From a checkpoint of a small transformer trained on Wikipedia: vocabulary 32000.
Each number is 200 + 40 x the weight over its row's rms, rounded and kept within 0 to 999. Layers, rows and columns count from 0. The size before them is the row's rms in percent of the matrix's.

# gate: layer 5 MLP gate, 1024x384, rms 0.034, rows 404-421, columns 256-383
# up: layer 5 MLP up, 1024x384, rms 0.0337, rows 404-421, columns 256-383
# down: layer 5 MLP down (transposed), 1024x384, rms 0.0415, rows 404-421, columns 256-383
gate404,081,244,214,136,176,232,245,115,230,199,177,210,201,310,203,280,189,214,226,197,207,167,187,186,102,211,274,174,255,212,244,238,172,184,63,239,214,190,281,196,164,207,207,239,181,203,130,203,218,200,221,200,244,227,289,150,192,176,265,251,160,151,204,200,208,173,181,210,188,157,257,213,250,232,177,249,165,198,238,175,118,106,217,179,261,229,269,123,197,171,218,182,221,227,178,138,172,284,207,208,245,176,190,225,207,186,160,186,138,254,163,197,203,221,208,186,143,138,172,198,168,186,238,212,147,262,153,163,157
up404,083,194,168,227,224,205,164,213,182,183,236,136,213,129,224,232,267,235,177,144,242,137,217,222,201,249,204,243,156,141,207,224,221,178,209,211,129,107,192,230,290,210,286,242,222,232,211,301,181,214,247,150,155,185,215,165,187,186,224,154,210,229,259,170,150,158,207,172,262,167,170,244,221,224,256,176,251,161,260,220,300,207,168,249,161,237,151,127,177,227,222,220,145,192,250,259,211,184,218,136,260,259,235,149,175,213,199,272,174,258,192,195,189,192,158,166,222,218,174,217,177,244,185,230,241,196,208,269,195
down404,096,195,231,221,228,181,226,229,193,213,140,222,228,167,249,122,195,199,243,265,182,274,103,172,278,184,179,183,204,238,174,141,160,237,205,189,214,250,149,234,180,195,153,186,200,193,220,231,210,209,188,195,235,195,225,236,215,209,111,251,228,209,143,208,217,171,239,193,194,176,273,118,184,181,160,132,142,174,154,186,101,269,185,160,284,211,192,240,322,208,147,146,199,208,175,231,187,210,159,163,119,241,206,192,214,214,195,174,222,164,251,203,163,242,144,175,245,238,244,144,257,213,228,200,147,146,209,216,193
gate405,109,155,166,161,170,218,183,106,235,145,228,167,179,258,185,233,200,201,204,201,263,218,125,181,191,152,179,55,227,188,185,255,202,166,270,164,206,180,77,236,155,201,157,176,185,146,218,199,246,156,137,122,180,219,173,156,258,158,133,159,225,222,134,195,201,186,191,216,122,212,204,138,267,198,228,237,143,203,185,154,193,212,163,258,104,220,278,169,208,240,114,227,183,225,236,192,193,251,144,173,228,215,162,262,163,156,185,170,231,194,165,216,232,161,174,223,198,151,274,261,255,215,250,220,186,212,136,128,172
up405,098,195,188,177,293,164,185,257,183,177,141,237,208,92,243,211,220,196,171,213,176,239,259,198,231,237,225,239,254,218,235,200,217,234,211,251,221,188,155,143,200,172,176,208,200,133,265,219,186,212,169,176,194,217,154,209,234,182,234,157,140,235,246,163,202,257,158,200,245,231,168,224,209,196,122,202,196,206,146,225,179,205,208,155,227,255,222,180,228,236,186,144,197,105,194,212,293,166,243,147,343,188,189,262,185,256,181,231,166,201,142,106,149,228,263,245,233,164,215,256,242,138,142,186,280,195,288,219,113
down405,101,210,203,190,157,189,123,210,217,229,225,199,237,212,184,207,184,195,290,185,244,153,210,242,158,170,292,213,238,154,233,282,194,219,162,150,233,224,126,196,160,194,211,213,179,253,122,199,201,186,144,185,176,207,108,197,193,202,218,245,202,168,152,244,240,231,169,171,177,197,180,172,203,136,161,261,214,239,209,225,188,217,197,210,228,241,178,228,211,220,171,161,170,249,157,241,160,202,200,196,177,167,221,230,188,131,219,184,255,217,225,216,225,247,195,137,173,243,193,237,179,173,187,278,168,209,174,208,224
gate406,096,224,196,170,198,334,221,144,267,216,179,187,296,251,230,210,243,265,243,169,200,211,176,158,164,148,219,233,144,277,195,274,187,166,237,178,201,205,227,305,138,203,223,188,189,210,183,224,102,203,156,182,259,155,154,215,240,182,192,171,121,210,202,213,142,225,294,211,184,143,175,169,260,181,227,155,181,205,160,205,159,137,148,219,205,174,186,164,237,249,257,259,313,249,196,190,180,257,213,200,225,197,140,236,211,172,237,221,210,169,209,138,239,147,121,122,199,214,258,236,136,199,256,225,140,175,230,190,136
up406,090,221,195,218,238,221,224,165,178,173,169,168,235,216,198,255,224,269,155,240,146,163,171,216,165,203,187,233,171,205,264,179,260,252,170,235,219,188,221,188,263,221,275,219,233,181,164,183,146,202,226,162,297,203,206,254,205,217,254,206,225,206,220,176,272,180,213,283,155,138,145,226,203,153,220,235,259,181,135,215,267,217,257,182,165,179,220,227,206,227,219,214,177,169,164,240,167,207,141,204,230,212,164,168,129,196,228,229,169,196,176,203,185,192,162,206,244,138,191,238,130,102,350,129,97,169,192,148,140
down406,098,192,194,196,170,155,166,202,202,189,229,225,183,156,174,154,130,85,156,194,199,256,225,252,203,231,252,159,263,135,163,100,138,183,172,136,281,230,170,164,182,203,207,154,142,249,243,120,288,199,170,289,105,144,213,207,210,233,171,250,237,199,211,143,165,149,129,206,247,257,257,237,175,247,214,195,222,204,273,166,196,211,224,156,170,198,190,156,186,185,154,162,168,156,187,147,220,135,252,160,154,176,251,179,205,215,232,190,226,276,230,189,247,217,258,197,140,232,181,142,241,239,90,180,269,243,196,218,262
gate407,106,211,211,195,161,199,242,232,171,234,195,167,133,277,110,275,215,189,196,195,129,198,214,150,220,148,138,167,198,254,232,196,195,211,162,106,179,217,206,227,208,188,278,253,243,106,183,188,217,170,205,219,220,273,253,202,141,137,101,212,187,226,241,226,160,191,209,195,167,117,175,241,207,261,187,237,235,271,209,255,198,179,199,210,207,77,192,152,299,271,184,292,190,205,220,165,168,232,241,153,185,224,222,229,202,211,231,225,176,236,207,166,257,209,159,189,212,222,253,124,181,216,285,116,195,199,235,228,252
up407,094,275,230,117,158,197,219,196,222,162,183,218,129,168,145,242,244,235,227,217,258,106,219,281,220,236,235,157,239,172,198,279,215,78,183,189,191,209,268,157,248,245,263,198,223,164,236,202,238,234,233,235,201,181,221,225,216,268,167,225,176,248,207,181,126,173,176,229,139,174,255,182,221,234,195,239,215,160,171,218,275,172,246,263,189,205,129,196,182,248,160,279,118,240,176,128,171,207,209,221,151,214,188,172,129,261,201,252,241,188,249,182,196,192,200,197,251,151,174,197,154,229,243,227,222,195,132,226,178
down407,105,149,161,235,237,188,228,186,167,191,124,232,253,207,197,208,199,175,136,175,210,232,184,203,247,251,182,126,160,145,208,173,208,204,237,226,212,193,106,179,167,212,96,191,192,234,206,210,205,202,141,196,200,144,186,168,128,174,164,147,226,176,225,219,219,277,244,248,176,150,158,178,245,131,188,150,124,207,221,165,133,173,156,188,189,187,222,186,237,186,213,199,163,154,206,265,233,159,153,188,223,189,202,186,263,163,197,209,212,228,142,197,210,138,153,246,225,188,254,203,228,183,167,262,151,205,236,166,143
gate408,093,190,224,207,178,230,222,212,243,201,222,249,182,249,208,173,153,248,236,145,231,181,197,191,201,241,134,211,207,131,262,225,256,217,279,162,212,212,213,188,167,227,101,128,201,182,211,203,214,171,173,223,241,165,179,201,103,247,179,260,160,253,238,206,220,134,153,225,240,287,177,162,209,197,235,136,212,260,194,163,192,293,175,154,243,226,225,183,169,230,183,197,226,218,196,284,247,229,232,138,205,214,199,192,228,204,164,177,221,120,211,218,272,184,266,147,167,223,230,231,239,236,252,211,240,180,122,254,212
up408,110,204,160,218,187,196,254,188,291,224,244,205,158,206,256,271,173,249,180,168,213,174,186,203,206,243,199,147,200,205,224,196,268,177,236,215,214,188,199,240,250,222,178,211,177,197,252,219,239,248,198,177,176,171,209,226,179,236,253,260,166,224,247,268,162,170,146,140,196,265,273,144,214,232,270,208,190,219,228,166,194,246,264,197,221,232,248,187,201,260,171,157,200,218,225,193,223,180,249,123,194,212,202,274,196,226,126,140,176,158,158,287,225,174,186,229,159,168,206,205,172,200,209,250,261,239,141,252,227
down408,112,277,168,240,176,192,259,201,204,168,209,202,179,133,134,275,128,196,248,220,208,195,156,234,201,231,192,216,218,218,190,201,127,202,199,253,193,175,173,165,193,164,225,209,175,240,146,206,236,260,182,151,131,183,206,159,232,201,216,184,186,211,169,216,197,164,168,199,174,194,213,180,195,230,209,199,224,186,223,204,224,176,224,197,210,212,280,179,237,189,152,194,113,170,258,105,163,206,232,193,247,171,206,237,178,211,242,161,196,217,118,218,228,226,202,247,252,207,180,164,161,166,145,212,186,183,191,133,214
gate409,094,232,195,191,261,217,217,225,190,179,141,322,186,141,161,168,222,160,171,192,215,207,199,198,231,238,174,277,210,133,213,225,157,166,170,229,272,272,168,114,246,163,172,200,170,240,254,167,184,209,150,202,138,220,226,216,190,144,188,227,241,232,176,192,339,243,185,241,247,180,185,213,139,194,220,243,226,304,178,129,167,176,123,272,211,187,182,174,186,195,199,185,232,239,198,173,221,163,213,191,207,228,231,242,264,165,220,189,202,199,209,230,196,249,257,208,187,220,164,180,179,191,204,115,208,215,237,224,225
up409,113,131,234,207,164,181,226,150,115,181,189,189,183,251,203,196,165,209,211,205,262,247,172,256,231,134,194,152,157,245,156,258,237,189,275,146,211,139,212,209,180,233,192,130,220,94,103,252,198,211,180,178,228,252,166,168,210,233,207,157,160,173,166,174,186,153,287,238,169,262,257,210,222,192,170,170,189,160,226,256,156,261,268,192,254,241,220,258,203,178,160,161,175,137,190,206,201,225,214,249,205,170,171,174,163,197,184,194,219,177,156,177,186,179,215,113,256,217,259,228,223,209,186,238,265,130,196,166,218
down409,093,219,183,205,226,209,178,257,135,189,124,333,192,167,128,206,234,181,195,225,157,198,222,183,220,175,206,230,220,178,204,283,199,212,126,240,202,244,213,189,192,193,216,227,171,67,241,178,157,189,130,217,220,241,168,224,265,171,230,205,253,232,226,201,299,202,241,255,188,211,192,202,145,206,208,256,223,256,144,182,219,201,122,257,241,200,230,140,219,210,183,152,257,243,211,135,202,182,219,198,173,230,215,201,266,191,177,151,186,222,229,217,201,292,208,179,178,253,181,195,157,185,224,156,190,244,215,243,194
gate410,109,152,220,191,219,282,245,178,244,183,248,251,188,234,182,184,208,174,183,219,212,184,189,158,189,227,199,123,180,205,230,201,245,159,257,202,260,173,199,256,200,218,134,197,224,258,201,185,205,253,162,168,252,209,195,198,211,242,209,223,245,167,207,205,282,188,165,216,182,211,174,201,181,276,241,226,218,105,270,119,142,225,219,236,163,218,247,184,198,152,273,160,217,199,228,162,288,126,184,166,198,213,171,228,199,190,143,174,171,125,257,211,177,192,206,255,119,157,220,235,203,208,248,123,157,184,179,228,197
up410,106,183,203,168,246,227,212,200,201,188,279,170,221,211,139,217,138,206,154,229,235,184,248,227,257,265,174,286,200,211,133,190,226,185,206,205,92,178,217,178,158,165,191,181,247,223,215,166,186,238,220,217,238,200,136,246,165,195,190,261,210,262,164,183,251,265,177,215,198,204,219,270,206,237,255,118,119,230,227,139,206,174,153,155,232,206,157,192,169,234,194,209,137,122,194,182,189,185,239,187,228,248,148,232,175,179,118,246,203,187,216,229,158,235,187,237,187,201,130,176,216,217,251,185,194,129,153,259,188
down410,110,163,194,220,206,196,226,175,248,158,202,146,193,236,187,195,173,239,232,211,192,171,190,148,152,200,316,200,181,218,211,239,99,125,187,196,270,164,197,181,225,204,168,145,154,182,207,150,147,139,277,150,169,163,260,233,202,263,309,132,194,204,216,309,174,195,194,188,193,231,210,175,246,215,228,299,275,188,204,170,151,175,166,205,157,187,222,185,194,231,311,185,195,245,241,186,187,130,149,196,181,253,197,169,275,236,200,178,188,166,190,158,210,186,204,192,219,238,254,211,191,203,264,187,210,268,145,188,198
gate411,105,199,182,266,199,230,135,260,245,194,241,227,153,223,193,213,249,205,195,182,210,162,188,195,178,264,223,220,245,103,214,192,161,205,185,194,202,136,240,166,237,171,208,124,145,194,229,102,171,168,170,273,205,193,136,141,159,142,228,224,223,184,190,183,201,210,220,139,205,221,223,217,196,201,236,155,240,229,240,223,210,244,240,172,275,122,218,108,216,216,182,176,169,188,152,96,201,175,194,218,199,231,219,217,183,243,129,166,172,205,207,250,182,170,282,177,221,217,184,178,255,262,233,200,246,172,127,220,183
up411,112,232,189,160,184,184,264,139,187,196,186,212,186,167,187,213,179,174,224,155,194,241,160,159,180,85,182,148,119,299,218,185,168,252,244,196,217,224,185,248,179,122,167,214,163,218,208,285,211,214,230,162,226,213,214,184,197,216,195,195,186,255,238,115,192,173,207,227,171,164,182,158,292,239,215,131,159,138,207,222,169,238,220,190,185,223,159,178,215,196,210,236,183,246,187,191,156,187,210,173,175,154,230,243,216,146,211,187,226,196,275,166,198,224,194,161,219,158,220,198,162,186,219,224,224,155,213,170,219
down411,103,202,200,194,191,202,109,226,203,201,229,174,176,244,239,259,200,220,209,151,233,162,213,121,158,172,269,173,188,199,246,163,144,183,299,158,219,173,284,167,232,175,186,226,179,108,168,172,175,148,260,208,196,135,116,194,172,136,206,192,245,207,239,166,100,229,212,176,233,152,148,171,158,246,214,155,170,171,200,244,176,203,243,253,215,240,263,193,208,159,242,232,153,202,217,143,149,206,156,180,182,194,154,196,183,265,228,227,162,193,234,165,239,129,226,145,208,172,145,145,293,174,234,197,262,213,172,191,176
gate412,087,223,208,193,178,313,201,176,193,205,168,175,122,216,254,169,209,193,194,247,194,214,190,218,205,216,247,238,81,296,203,246,172,198,214,67,154,132,198,309,152,230,186,194,176,180,219,183,127,162,163,284,253,222,221,157,235,193,251,232,159,167,246,195,166,161,205,239,149,158,125,256,216,232,245,143,236,181,190,153,197,187,256,153,224,282,276,277,181,153,215,210,241,151,201,203,182,206,121,251,100,197,107,186,151,218,171,187,240,153,120,174,188,228,201,204,217,165,200,223,211,138,169,195,201,152,189,230,225
up412,089,177,204,206,130,171,121,242,187,271,199,200,182,312,186,229,259,217,201,188,172,243,225,204,215,186,252,257,184,144,232,233,187,212,218,200,214,157,154,259,178,228,190,206,193,187,178,192,163,173,211,185,176,139,217,239,193,197,177,244,98,195,207,298,269,122,296,200,193,138,156,219,244,171,220,222,252,213,153,137,262,122,143,209,219,171,121,121,185,280,191,198,274,142,204,201,119,174,273,135,159,193,210,238,228,175,180,198,212,214,117,218,213,218,178,102,185,162,210,165,245,153,238,177,202,201,240,195,173
down412,093,273,194,231,159,187,211,183,190,251,197,183,102,143,145,190,185,208,162,143,154,197,211,233,212,226,200,162,203,228,161,231,153,156,177,233,148,176,189,161,206,253,267,209,225,167,181,169,159,293,248,268,278,286,200,163,220,139,301,209,181,158,178,238,130,231,149,225,289,204,164,188,104,167,237,195,164,219,247,146,188,184,152,226,181,205,127,258,246,214,262,207,219,180,241,192,255,195,237,183,298,255,188,203,236,251,121,225,272,159,200,226,229,225,182,238,163,190,176,203,256,175,219,217,228,285,280,152,196
gate413,113,183,231,125,207,181,246,237,179,157,191,247,164,205,227,228,238,235,164,195,199,247,150,211,234,216,166,190,154,182,226,232,225,192,236,163,182,269,172,278,265,175,161,226,211,243,233,167,218,238,179,155,210,202,152,206,207,263,169,269,171,197,156,252,148,239,201,147,214,154,189,171,261,281,254,124,151,203,244,148,154,261,212,158,184,236,210,135,211,252,194,169,261,217,216,167,218,206,222,172,162,265,242,256,230,172,168,166,217,192,164,164,175,159,237,133,211,239,314,177,185,159,266,205,297,155,186,233,230
up413,107,232,185,197,161,150,237,229,58,219,141,138,164,156,308,208,151,231,122,238,107,191,192,164,152,205,207,158,198,247,254,183,199,175,159,279,254,203,267,155,191,214,166,263,143,175,149,200,254,166,224,256,211,208,221,209,245,151,183,222,257,157,196,180,252,186,185,178,173,173,224,277,219,213,245,160,288,166,152,168,281,260,196,239,211,191,225,224,238,257,212,226,175,177,241,243,153,209,207,214,250,218,199,200,163,263,161,238,195,180,149,242,252,159,147,185,239,149,221,212,221,177,112,183,141,209,238,139,199
down413,110,148,204,224,220,181,199,164,261,168,262,290,134,277,167,149,159,150,191,256,248,206,232,206,291,235,157,122,233,194,179,132,210,191,148,299,163,242,212,154,180,204,175,211,159,241,208,177,169,169,206,223,196,174,257,201,166,137,202,140,203,173,236,224,212,236,253,250,165,269,282,235,211,191,191,242,189,222,196,191,288,186,190,223,198,235,241,176,158,235,154,153,231,218,256,175,233,241,177,147,176,229,235,109,239,211,232,155,269,184,182,199,204,119,217,198,165,201,119,175,163,198,223,274,331,269,180,201,200
gate414,088,157,151,182,189,265,154,207,201,187,177,184,217,233,248,113,190,259,164,240,193,235,234,186,210,262,225,211,215,83,286,240,157,179,243,230,219,134,187,195,193,159,248,127,117,227,207,174,200,223,224,220,231,186,168,270,189,153,141,158,292,193,156,248,183,217,230,220,160,232,270,228,192,136,249,187,238,216,179,216,176,186,189,128,192,258,216,268,216,221,176,237,245,252,179,263,124,260,124,193,199,194,198,167,148,154,265,265,214,173,208,235,248,219,234,259,164,235,199,186,218,183,197,185,205,199,147,233,128
up414,104,190,85,160,177,209,189,227,221,193,226,157,186,158,193,173,170,210,175,210,160,189,251,232,213,274,241,198,233,178,241,196,226,139,145,211,180,212,214,165,205,149,192,173,110,243,254,176,203,242,215,283,224,184,139,289,168,250,122,141,289,148,177,257,208,194,166,198,213,205,240,170,186,223,329,265,245,173,176,216,204,175,178,178,124,245,209,254,204,202,201,256,228,326,231,211,126,280,196,101,248,165,221,214,144,203,176,265,191,221,183,273,225,149,171,245,177,209,145,211,213,176,169,205,198,189,144,253,125
down414,107,222,180,242,240,121,246,175,229,276,263,160,286,123,146,188,186,138,153,228,143,128,255,168,167,215,243,196,229,247,126,153,218,191,118,229,185,236,148,173,220,140,165,243,183,216,193,178,212,231,164,279,250,163,261,200,165,253,254,221,204,256,226,148,261,233,161,175,222,212,204,154,172,227,244,250,239,191,232,234,192,195,197,196,171,201,232,137,200,223,180,262,197,222,136,155,275,171,241,103,206,198,251,238,223,204,163,174,163,230,216,211,173,110,121,182,173,167,190,137,219,211,184,186,129,256,162,211,246
gate415,088,235,241,221,137,244,201,217,185,232,224,163,194,149,134,157,171,183,270,198,166,227,129,260,229,211,209,225,262,263,139,196,194,198,258,165,203,240,218,214,205,182,199,185,184,195,100,238,191,179,234,234,220,210,166,86,172,290,253,209,232,233,185,165,215,201,198,189,218,235,236,163,159,271,161,205,135,207,211,220,225,230,199,155,242,158,190,256,185,183,161,187,205,180,172,178,198,160,274,235,134,201,165,140,179,208,138,121,218,153,213,195,243,189,267,176,215,173,174,258,239,306,136,230,203,206,204,146,288
up415,095,282,247,266,134,276,246,203,240,167,211,202,161,201,210,192,277,255,176,175,154,106,148,209,163,253,257,218,250,240,190,146,205,271,247,243,180,178,171,230,262,222,241,245,262,229,193,214,207,167,189,239,241,172,126,161,189,227,268,197,248,168,202,260,173,218,182,139,224,229,176,166,201,262,218,221,198,192,148,158,233,159,212,169,261,226,234,215,208,244,189,191,246,117,249,185,227,120,162,188,177,163,167,162,147,272,132,109,145,164,201,201,199,178,236,160,203,143,242,246,155,236,129,215,160,250,212,194,169
down415,097,205,244,201,192,197,297,220,217,151,184,214,156,250,229,195,227,228,131,160,188,107,260,212,273,279,296,121,162,227,187,140,267,242,204,283,146,161,156,147,211,178,267,195,215,222,214,200,268,203,190,163,136,221,240,314,259,248,230,181,167,169,239,262,172,249,209,181,183,194,113,199,236,226,200,172,219,225,199,209,208,177,210,234,197,164,291,199,176,290,186,213,175,167,195,263,172,217,240,234,274,220,228,248,208,181,176,147,121,219,177,218,241,154,152,227,190,197,255,205,191,133,218,155,235,257,215,232,182
gate416,094,185,148,213,205,223,256,206,142,182,119,213,185,226,266,194,224,227,184,142,144,174,257,201,195,244,132,200,211,209,203,241,234,198,176,243,163,138,209,196,236,246,157,224,186,161,168,124,263,190,203,219,142,145,223,152,198,211,163,207,172,163,180,221,198,208,222,230,175,205,186,153,209,175,240,145,177,159,220,237,271,227,228,250,203,180,189,173,167,130,211,210,209,153,113,209,210,184,226,177,203,182,179,236,225,152,214,143,250,217,248,169,220,207,214,231,218,187,214,184,152,121,116,224,146,204,251,217,173
up416,096,167,190,152,200,146,155,239,218,242,254,227,251,193,172,213,142,189,217,191,186,280,196,210,243,251,261,252,162,189,217,211,202,210,250,224,210,223,327,268,240,223,237,152,178,223,227,245,180,170,191,232,223,194,258,215,134,131,214,178,163,165,184,236,241,186,195,217,255,154,279,229,189,217,192,131,224,177,156,171,213,173,201,225,249,144,230,195,128,255,151,126,291,174,219,193,167,175,190,237,190,218,194,213,195,213,271,133,146,214,164,212,151,143,186,171,225,221,179,191,137,199,195,205,265,175,192,224,247
down416,102,157,179,203,209,216,185,208,177,208,232,174,288,237,210,183,191,217,263,177,199,150,136,309,130,201,199,109,215,220,186,184,199,180,177,197,277,187,175,194,157,163,159,189,188,216,141,255,180,185,216,230,222,185,226,194,244,193,230,229,252,248,202,231,148,212,258,233,158,214,207,241,174,194,176,144,218,127,254,207,177,178,207,174,318,291,170,192,148,223,280,235,186,209,136,219,222,197,288,155,179,205,225,183,141,228,248,262,217,133,202,173,167,221,197,156,199,244,171,133,259,218,182,156,238,242,175,227,145
gate417,104,184,185,185,218,237,150,201,239,185,178,289,222,225,177,208,220,184,197,229,226,258,132,141,234,128,193,218,223,197,211,166,244,186,265,129,236,282,211,206,242,226,214,215,173,198,209,192,197,161,204,227,281,152,127,206,225,258,255,180,134,231,140,204,146,284,237,191,152,196,204,221,165,246,278,214,206,197,274,182,203,248,176,146,212,282,132,233,232,161,188,154,243,172,189,255,214,249,133,216,188,238,151,198,203,243,131,146,257,105,238,282,203,139,276,269,188,230,233,190,214,287,202,216,243,144,211,158,307
up417,097,135,225,225,240,190,148,262,200,219,253,205,167,212,202,176,180,109,258,239,217,268,229,255,269,98,257,75,213,196,133,195,216,159,163,208,232,300,183,166,275,188,168,198,221,203,235,183,192,250,193,239,292,224,134,267,193,200,302,210,266,199,185,162,229,297,208,241,192,258,172,201,210,322,171,142,200,209,218,190,175,250,204,114,189,251,265,177,176,110,167,222,210,177,124,195,258,180,176,178,117,213,188,194,167,240,198,195,178,150,203,214,111,228,216,237,194,205,257,214,142,123,221,180,207,186,182,198,267
down417,095,182,140,139,214,165,227,175,167,143,184,163,231,204,199,224,147,197,245,215,255,199,247,160,179,187,240,175,118,104,210,219,175,146,168,172,132,150,201,270,217,155,179,193,150,228,222,161,150,246,248,190,215,190,201,190,196,222,226,219,182,155,123,250,186,118,113,168,244,221,256,209,249,194,179,170,246,142,173,133,198,211,144,186,170,235,244,236,208,275,179,204,289,248,286,144,169,231,224,174,208,254,239,190,135,156,235,185,201,210,176,175,118,140,178,198,249,207,197,244,160,242,205,234,158,194,182,170,106
gate418,082,197,181,185,210,247,209,202,228,237,188,214,262,158,269,143,223,206,206,158,215,181,249,181,188,203,211,202,239,180,225,253,178,151,196,151,132,198,286,201,191,161,261,219,218,162,253,206,183,208,196,142,235,199,239,169,273,206,265,207,165,145,220,158,218,231,152,109,248,266,243,135,265,183,233,185,196,219,177,145,193,173,96,188,137,197,237,238,245,196,173,228,171,264,219,145,257,147,185,206,268,197,117,181,199,128,222,176,198,139,239,162,213,176,138,203,206,147,255,219,152,188,247,205,181,164,171,211,114
up418,086,166,210,257,203,227,203,201,205,190,252,152,193,188,158,253,247,240,243,211,218,199,201,290,100,192,226,203,201,107,225,235,226,179,205,210,244,142,178,187,261,222,256,199,231,152,215,184,208,211,208,217,242,211,175,184,179,188,148,202,187,166,166,223,169,123,187,225,183,245,226,193,178,215,167,189,221,130,174,245,240,222,231,222,201,177,157,234,170,261,189,230,180,158,208,284,154,164,233,148,223,197,202,176,143,181,146,274,214,219,158,194,168,225,231,176,147,203,152,154,168,176,169,162,226,200,280,176,220
down418,089,131,176,255,206,172,173,221,153,225,228,264,213,186,310,197,120,300,168,223,181,209,225,209,213,144,199,206,128,215,210,194,257,204,188,228,206,198,133,169,121,168,246,195,138,227,211,218,231,236,173,180,183,203,222,171,154,211,292,146,209,102,192,214,168,246,239,276,208,135,335,243,169,157,194,257,169,209,218,143,194,222,186,225,153,257,197,146,192,189,245,237,231,255,135,219,211,256,215,265,189,251,203,241,223,281,188,178,225,215,280,234,205,164,216,218,145,223,217,192,275,212,260,252,154,265,207,171,163
gate419,109,88,244,250,174,222,233,103,183,201,186,152,207,216,269,183,213,189,245,221,239,149,222,203,181,206,207,132,204,288,172,221,200,281,213,175,95,235,171,206,177,249,150,253,222,209,152,241,154,212,180,246,247,209,207,198,203,282,232,220,212,155,185,172,190,106,249,222,265,263,257,246,245,180,185,182,234,243,244,209,233,255,202,233,206,116,238,242,292,153,188,226,166,162,155,249,177,257,200,264,211,175,161,207,127,140,158,207,218,141,157,179,221,218,182,175,216,237,191,222,146,196,220,244,187,178,183,217,201
up419,096,172,257,217,177,215,205,120,219,246,249,156,169,178,215,176,233,166,173,228,237,182,176,193,165,228,225,238,217,228,218,259,211,203,214,171,196,146,221,169,230,199,186,187,268,108,161,276,171,125,151,151,154,268,143,200,255,115,146,151,210,239,207,183,148,235,285,211,202,169,169,231,249,142,177,184,229,220,152,229,217,199,207,156,247,215,157,231,240,260,211,269,161,222,237,169,201,214,183,227,264,193,251,213,177,160,209,139,170,166,274,150,175,238,173,224,206,157,163,176,247,207,228,273,177,193,212,191,189
down419,104,234,219,139,194,102,156,209,222,151,192,243,226,221,219,273,227,233,254,177,191,240,216,211,137,269,174,206,251,195,215,162,191,181,157,164,89,289,165,242,237,199,212,217,216,253,259,168,282,220,296,174,222,206,180,151,135,221,195,136,146,150,146,193,175,196,177,186,233,237,212,161,180,204,258,154,156,173,193,280,184,162,231,220,159,222,213,188,196,152,208,137,227,184,176,217,229,194,243,160,170,146,128,169,213,233,206,255,244,221,128,229,219,154,217,164,196,207,189,170,227,203,186,134,262,224,169,160,177
gate420,108,121,257,223,137,188,202,184,200,243,171,211,210,172,196,159,230,222,154,232,284,184,147,169,230,254,191,165,175,213,175,238,182,190,225,279,214,247,223,166,198,169,215,131,199,193,248,238,249,221,186,88,172,258,171,178,202,273,209,204,245,137,170,207,229,296,209,208,167,210,131,195,163,172,173,248,272,226,204,180,186,294,270,173,212,233,238,203,198,187,197,195,250,217,138,143,141,183,231,219,264,286,223,150,199,187,189,139,158,226,184,197,188,144,202,177,184,243,217,204,224,259,202,209,205,165,237,136,193
up420,104,311,221,198,153,215,171,213,174,237,199,197,204,249,190,248,194,281,230,174,158,227,209,136,230,194,104,278,227,205,221,205,189,225,223,163,181,119,244,105,151,212,168,222,222,153,151,209,208,171,242,196,245,170,184,294,220,223,155,173,228,267,188,164,178,259,179,205,137,171,179,287,170,207,188,164,125,158,234,182,245,179,157,144,185,274,232,212,257,247,194,192,204,192,238,213,237,217,200,202,123,142,105,198,95,240,110,228,226,205,240,225,268,209,186,141,266,184,163,262,230,166,209,138,205,201,226,200,193
down420,107,94,224,265,162,199,174,130,227,222,189,217,195,144,260,215,224,219,168,241,221,260,247,227,212,227,167,154,202,197,173,268,220,193,118,297,237,272,236,185,202,181,213,225,211,166,207,243,197,211,189,179,251,220,236,94,218,179,227,157,233,119,265,230,260,251,223,218,207,279,218,181,255,189,183,211,177,191,216,203,131,182,249,247,200,181,160,196,178,261,185,180,194,207,240,192,182,203,151,170,247,204,219,160,220,164,245,164,212,172,201,251,221,240,267,199,196,192,162,208,200,251,184,273,195,200,214,162,181
gate421,081,170,173,131,162,163,202,173,179,205,275,229,190,176,219,96,179,203,208,177,223,171,200,212,184,310,104,193,193,243,177,267,164,212,160,229,230,205,229,185,234,202,164,168,174,191,159,211,199,229,168,161,156,277,197,147,219,223,235,305,210,180,130,87,215,138,184,248,232,257,176,201,187,148,172,165,155,263,185,248,166,237,233,239,158,175,240,183,219,149,148,202,199,271,202,211,156,210,258,217,179,178,201,228,243,213,232,206,247,244,220,184,264,189,215,228,210,247,200,257,233,184,212,262,251,178,152,163,175
up421,087,179,196,181,166,221,266,137,235,128,179,133,191,200,248,215,247,202,240,203,207,138,232,264,186,218,222,200,233,260,227,198,227,164,164,215,194,219,261,225,272,237,198,253,134,183,175,229,254,284,244,197,206,211,270,137,244,186,224,189,208,105,106,215,201,159,140,194,179,180,193,224,282,195,188,271,140,206,140,183,185,215,262,226,153,195,247,157,250,269,188,240,210,236,284,190,172,203,203,195,225,204,149,207,167,294,239,220,246,284,173,175,216,140,162,200,191,101,221,293,181,244,180,226,224,210,160,168,165
down421,095,234,189,168,113,224,173,151,213,209,218,172,194,203,265,221,189,134,212,232,187,141,185,236,208,195,235,195,205,283,181,199,229,189,180,180,269,236,138,214,187,207,168,233,190,150,251,183,239,213,242,208,213,199,201,186,227,207,246,147,180,212,120,275,210,124,186,136,176,208,192,195,261,295,258,235,262,160,182,274,207,236,188,289,207,252,191,193,226,147,184,276,191,127,193,180,159,146,150,204,217,186,209,195,112,133,151,262,167,189,159,161,227,172,205,185,262,179,185,242,152,241,222,202,161,220,231,219,299